From a checkpoint of a small transformer trained on Wikipedia.
Training: a variant of Muon for these matrices, 108M tokens, 3309 steps.
Each number is 128 + 24 x the weight over the matrix's rms, rounded and kept within 0 to 255. Layers, rows and columns count from 0. Numbers have three digits each.

# k: layer 7 attention key, 128x128, rms 0.169, rows 42-63, columns 0-63
# q: layer 7 attention query, 128x128, rms 0.164, rows 43-63, columns 0-63
# v: layer 7 attention value, 128x128, rms 0.195, rows 32-56, columns 0-63
# o: layer 7 attention output (transposed), 128x128, rms 0.211, rows 32-56, columns 0-63
k42:103080149070117115127143145086143116148076159140124127055146146168145091100118152070149125081130121121119138113132114101083112125119158140121130125128179117124074136112085175130144157109157157
q43:166143112159116119122182067121058118112136106139124097145145088099090116090097148110100121089140103164141140167118087109177093087116158100185141122128097130099110108162131167164112122102103116
k43:131111125123127144151146108148108136142103139122082129181115150139138161101167106141124123108159122109159113111116129101146117121113120126112147109115098133150171118107127165179151220152117067
q44:138140098160163124131132110104141077082116124120138158148108162156119134144125112154119106157092128153096111125105134119121138115120137104124151089139092122118088097127154101116134162142087096
k44:135136120153102145156130126165156088155146115118127121139145129128118162162089151192136109160149116125131149103103096113179089080097122101130125101136112114115172069132158085114115123108117127
q45:136109176131137094098151113126120122134112100132109115125109134128101167143136147142131145103125115117136120141129103125141102148116145104131112133155146102128175136132115151134134114121180137
k45:111109134118123167116126135138091141122136135135076167141123118145138125132150122108129125115170129109133159148135105136133127117119138112106151139142120137126117121150116125130134162119119140
q46:158154146094128114098114118147171156160096142131127107128070126128143120129121151143148132165129162109111156131113152144120101131134177147084080126107114110083138107087148132127113112107122127
k46:161100126127143148115122156131163106098149146112120136124167120160122169148166092135102098134135174133184102120115097133112126159166108117078143137069089087119161130144144101136170136166127150
q47:112136146105111123152078134113150116133130161156135134139110179153068145177110114137119131138148078132137116092141102187127128143092125144139173139121117106113131121103132151167115095156115123
k47:124087130114146136126137178085141117147158129100108093137133146149131121129113136115134095127140135103119127121122172080144169146119114125143131144186069124083161093144143168112175091135109128
q48:168125163163081050157109136123125087138106159103136144109132156154175197129117161140117165132098123153122117111155142106132118131131166111144136136152135115179123131135138167133150137176140108
k48:157125098133105120141118114119153159149146130163171086131113143150123117100149143153139106132125109140103137091077142117156106116114162086138136118094040124176143151107127105143153160119140149
q49:087162093104168149154155124161140128149121068127096141141094109168099150158125110099144114061150129160169137139133124105141103107146122112118096150127153124152139118157154125131128130080144146
k49:137097128125152155125185121135082103142075116133114139104146114113124086146129159173119147153125117144113149160161168133165140115186106116116190121138111108124119100131118146163104122132140123
q50:136120141156160103147109093108136095110107139094103083153122074087123096142093076117187138136111108180128106139145053123148088097119153116137104136137141140151125127123131124136182131138119160
k50:113135146166118072159159126166164132138124126142148153088115118140118125108157172153150159122193106120132138198126109135138107123103102097127091126138157114129159166135193087117166089119144116
q51:115099137140154122131107112160138106111106097082120109117128146134126130114132214117090118122117116103089128172113159108128184151108114159114144094117152059092130099134138156100096170142168133
k51:109100117115104107174114095104121175139141117134170173131118091147112143128104104102143116141110114142098174159120115135088154119116104137088132092177132190129097111173153086139123137105135127
q52:135154160158135110200116101097078125101123123131122133114174108134148123091069159101119107116174129118131131147146085168138137114111133131135113109132138144131130167129120158146093133147078163
k52:102117182105118137094165166126130059116185073134152149138121132162147058110087121113106131106126131117067180152074126103130144151055165142149125171164118087169126092144126155096144136139107140
q53:131155151146143170094124178120107137091166130144089109147144104159137116114102156159129085102179119140128136132126112174153102099158179114115200117091133129153168164172156154140141172118102138
k53:141125154160127125141150120129095139076108141097109098155111145113183130081113100097154109087123129115076113079102121143112076122129108075103150142136101129163086146103145082143095123146080135
q54:131145103119136133148127082162127135132106108108162177134135164129173111122144136152126112155133106178132098124122129158149135142110124117129147158137130128154115128140122159143136152161118119
k54:109114148067087113170170133153131145131119108122116148126158174095095152169131131150120074096122089163110127111103181156163125176140078134142122107123118069154144111130153134166140077062090115
q55:138106097102150149116132154125087149132135105138124139154142132093114114129138176097105118092124094086149085114121161125101119108089165085193108176113153103087130176111089124107114114177099109
k55:123162124115146102099168104103122155167115091107134091128132117128133109172162068101114153073133132128150121117068159122144157095125074157097116116124064058113098140105131095087126130130165141
q56:128099184154110082119109136129041183147133114113140127141133092116132049149121147130149114094159155122149174090155131113179161163126130165123134088122120155142141122109134140158146092108079123
k56:136137136162150126165110068097139117076118136182136126149124125160109090085144088131144151132100146160186105149131101148122147134129124111100130173125128127142107156114149115140124163105114118
q57:100136166122159148134173120143090137122141145164125149141140098154116091156113134111136133134119135121097133120138119116100116169116135120153117168163101125118087096096098149155092133150134115
k57:130117127149141164139101101154120151153143135123104158105140159106132133114140160151139112053151111120172137133113078183114093129160125135145146123106185109126085162118152114137126130149090089
q58:095081093104155153158156152127119111142106149194157071134079119116118105085069142116109160123110123114171112134172131101143124083157091158136135161108142126099118128131098144121078132107068149
k58:180122153135174121087113111167084186162121108152064086127109155089150122159121112166147109129140089123172126186117133190157133157096128105176131141143118167114083120094121136140078102075100178
q59:134114078160165133129167164186131144131122148118084120127124173139092135162136139131104138171167148137079081130081119090098139101154112110090129124136191140178099140154139171151098125109140126
k59:154100147119093118127155141105124158149123141131136155163156118142132138114124153164137127140093169151176109141144137106126106122155117141145132149139045114096115122121124122152140129113089160
q60:143106166143141145172092142107139097135121116159154097140153150184131085141139157145104129166136147138127132110125158130105143092108074123097114103109123158128077083140151122125134140096157115
k60:137109145127125162118114152111112092127138148155147082132104087094131154135103136143139154159134151183132142089153108141118081164120151097109146138184123099148146119092136106117121137156129141
q61:162116124126134129155116123149121135124141131103129095139102122128124094125139162168152124120105158177100135105104127125125104098122147124138108138094125107130133125087156187108157158117124160
k61:138157132134113130137141113113106118106157061110081138134159175117089107092109136120144161142121154124135139140186124120127155096151106060119160152142083113138160127090142090157145113116151136
q62:091119125205135115161132157111160099158133131102105135120140130116124141134163119085109134150124138134105100154120146146117111146119092122060130107158127111139170104105122134109113157165107083
k62:119130143158142178109133095089139135117124137147153136077110135114125111129111162133127124145138158161127100136146134132122089148117155105138155165135085114145126111112142110087121113104074122
q63:107129114126136092150138117153136119093110141130101128118140083157095126147130071098094073118086122113124130081161142112116156190100163137166169193125099081127118133157116157113139164120095113
k63:132144130118081141124091109114126141155139139092161159138123102137113111108184109140104186109165136103125183141162165145128140151134137146144155112126118118108112149113153111137135161139106114
v32:133118108132124132105140158119099098130183087142162133141130125136153125119125132157100103127109152162151161132140133113105117157157111142136153132168132131121112111103155102106148140109156181
o32:136117107141127113089118123152141137099125115140140109147141158121102124122095147147121129111111155177112119147118131098107108144126121116088108108178109105155107140138130125122108126115125144
v33:119120128129117137078155137130150112098105137131130104139095148130107162135159106163152094140149079151129123184082136116125117127098146109128130159143113114157082127111121094119138118142114115
o33:120118130142146135102187149110165137120111115119160127158094150085155155085177116123118084094131152128157101111137131094158109130113112139119137167087148119183110143137137108148146122146158200
v34:128114114109083138122112141145122122128124172117080123124175144147120099126122115120153163123141152140111153147128111122119161104134154101098127109132171131122112149061151134105170140112086107
o34:110092132137123109123137101099147094134123119125114134135133130112104134116145116169130138124111123142121136136100087108128142152140097110121128121138128115152156123092125116122114101127124134
v35:118099117103126128166145140144109081092114117134135162125176158146130130122118158134113121106163100119128099111150164162155091138106105090143152130148102127116181150105108141142117141134085152
o35:137129168124101098129149067142093128122113081129144121145175169127101081150130146172117111146140122113143137120127118124159104160109127106114150130195143143078160126098099143147111149127114101
v36:092127133154093172109123144146107119137082172102133109097145094083122137152130142115105142160145146105133162168124124130129136140137118102125146090154123109109133091126123127128139141136148079
o36:164119110137094148063091162138122089140145136139128129157119138136082147095135151140135157105116112113087161133139107110116131123106115127159140107104117139154128124177109112135149146101128147
v37:123161135154108101084132164113119089128136127131078138182086112176160097114108097148177141105133155176103102165134149151135137104111124108115142108121138123075083152129124142146143075116128123
o37:128126137110170171140129111140180153111154161133147155128131104139174116131149049129136135119117129147145136106090072121115140115138088123142105157113126139164177112086112129107107128145155185
v38:148111130165155117141122071171131138119144130150129119144113156146128153121109150081105157117094140110131080142147095144159103169135132100135130119100108116139129175149092108108114117137167122
o38:167105170149128099132152089104088143095122111157113151115124121170152145106111100119151112148100140126140133112136109152124142080148136139160148137102098094069159101137127146145153138108110142
v39:131103154131115137085142160126127130106121120122110176165117103090109128126097112135128135136131093120103156098111152141072126124131127115105131161115100113172141099101125148115080112105143106
o39:117124140119119111113127151161153100122155159142154126171080128092150077113123095127134155108141152159128120128099132133139151118134154128101169119131155131119125098104116125128122133111123173
v40:153119114115140133161121140159134138111109136121153091122124119127084138132159149169155150141120092126193082143130102090113105122093146089125133152115129168158127133111144124137119165136106103
o40:138122146116136100164129134142162066127111092155145102139137146125121108115159135109123126102163165116127124107196127143144159135126097121095122131093114109163116142133098122157127146101102160
v41:150130115106150133097133139116110147100087136085131121111092124093103111138102149102138159139115093136129156130132127095129179109078163156142125158127147144134178125130128152144153124137084054
o41:120163093106157130133143119141105116146121117160152130109111103121111090144099151108124155138135159126150155130115149108144132131114114134115137130130150140136121123154100150114150112127136109
v42:146148106102157149134163152137124136132127169099127119147149154100151137128170122141146123142122140147120099092124138184086127095115136174097147119124114146180158119118110129155146077149133134
o42:154170141104165134142110120179178113086138135101111102087159100126132122151090083131122092110148097149137155145141121101124132148117114116134102130135135161134117130143105158121163130106136117
v43:146160120150119086081156135167143138127116141122093141141114118142094161122084079098097153164147130088106137137106093128156120132100081115142161142126128113149121128152164150152160138127129106
o43:132153106114070164110148135178143152183157121140136180153109139143142112125148174130126119113115164092128130125143151113107124129139117132158131111089102132111118125099101161133112158139109154
v44:172167165120134125115154130127090143145152172146123136101116162142137132153139122128145091143112163114150103099102112112158108176092087151147135121132100128136085049108140138114108128133097158
o44:141127147139142133172150119122160097121161188096160128097149128148129128175115146110146101173117166121093134111120181178121118110089109114114189108080111121168116147166110124110111168099148096
v45:131091114092123156081133164157158122099100155159130130106166102126129125152123142204133128102095110136097129112142101094132126139117129149133179132133113089130167131144138080131084096116122155
o45:125136153157114139168145177141138119104094117127131120147145146131086137159222142157162124126142194128156079121109081141156130138111152144155182097163146109125122109122119108103110117156082125
v46:115130155156199116120132136122146124100140148159086184118096144116105084114115141145102149159126141112150149148111146104077196128123162106141145087144122131135147108165134146131096133128137130
o46:125158160108104131133137149128129149162105120164126153119107124127166067124126104080113124186149155177144136160099114137074155134119129168122128096148066126134146132133145133076134132163137164
v47:124108118116061061098143158121141126126125098088142159113159167128095136132177142146152120144140107120115123109084142159070083139104103115129118122122127154138150135167133139104116145112137131
o47:121121130086124129117112142185101120142140162096125146132147182176088112146142150165146079160075113189124114135144155150108132108127142119141117197165160088145129137137139110161138096134142132
v48:110117107127111163085105182133119145140115178186150162134080123119124116102140132101104119090151122119093162144115147110072168113137134146140157113130116153128135120166112131137149143151204128
o48:135151083139102157117107159130153145166144114159150139135106092131176126117104130101171194113112107104126160150147095134049102148124144081172107129153106114135096098166111133106127134120172148
v49:129128136146102170155115147116137106140107114108122134116107123116131150136117115121140122143134129140107154100086100159115131095126135154147091111139168148116096164126144130138089134087135167
o49:122133102115130139107134133107136107146114125151104103146101101131119121147143093148097081146182127183138127104128138081109120135152096128109108150162128133124101129154125141148090111134075133
v50:119104118097145189134115137166106167107071102102165143117164140116161113133141141111090121138117122103152130101125114192135152165126166118119145132137130093152119140115164134118161111099107090
o50:142137100082110131149142131153126114160134129132094099124123126101123126135088101142078132095140119141134094161154112123120109126139153112161123132108145141120124145119135141146097167114103110
v51:097162135124138136189104135135105115099134120138141134124137148111141134112144110144130122110088136074144185129120129120139191132112132119151131110127125115158132085090092108138170131115180133
o51:147137127115110114162144113112112097101130117120153098125130134177125095136109150109140130125151093124122139126104102135111137160106145099109100155112130174162116113108116104129127125127140100
v52:100093120115133109101144124114096161121102143124118106083156127088082128121165158118152100154139128144179120112117104131126131122128126179156123104145110127123122142138122128187149143162144130
o52:174097101133128119145110157129104088125095108133137109150131146160140173134125166139141152158106136148129114134119144116172087121170077118161158121120155145135094180147106131126133127125130120
v53:126126156102128136139179140102193134119134129100120125123128117124097146132137117133147139140149146164115155107164112075131139155150115098135111098110115166133128152091129146095149151132145038
o53:053119146075142105181130128132155110168161092145158159111100151146134111141133097146173129136115179112143140103127143091134136129123108159130121081120104142124115144129100114159147090170158119
v54:093149188149160138115068111109066142198120122129131157133121180130142128144083154140102098107082137127148155163124104142096161076116091072110154115149091126120073140086133136158126146108140126
o54:140100184151117175085111137138132137178168132114094137151115063176109116117067112122154158101145156177129170126125091137138138151117130138133121103117130124150118164146135134098134126105102128
v55:161179128117123168092146150125118191170129135142110104137134149126157115109168192106087133147090107153119140068133114144119117115189120135111112111124132139096128090132125138110123146106160116
o55:132105136099140097147131166165130080145136142122050140118141107092125113129098111162108153155144091157116187149123098137093128106110116091121139144112145110099153089189129132101166119128111106
v56:117131165125154131163157132133117117095137141100158127079137100159136111129093119148119178098088133088114133105148181124130129187153123140106131135069110130131126130151094112125099116144115117
o56:159124109138124119133147132121145148101108116091185140102126153142131062114135109119116118110099082134146128148119140108125155128120141092120161110114078168112120128143131114100075143100101112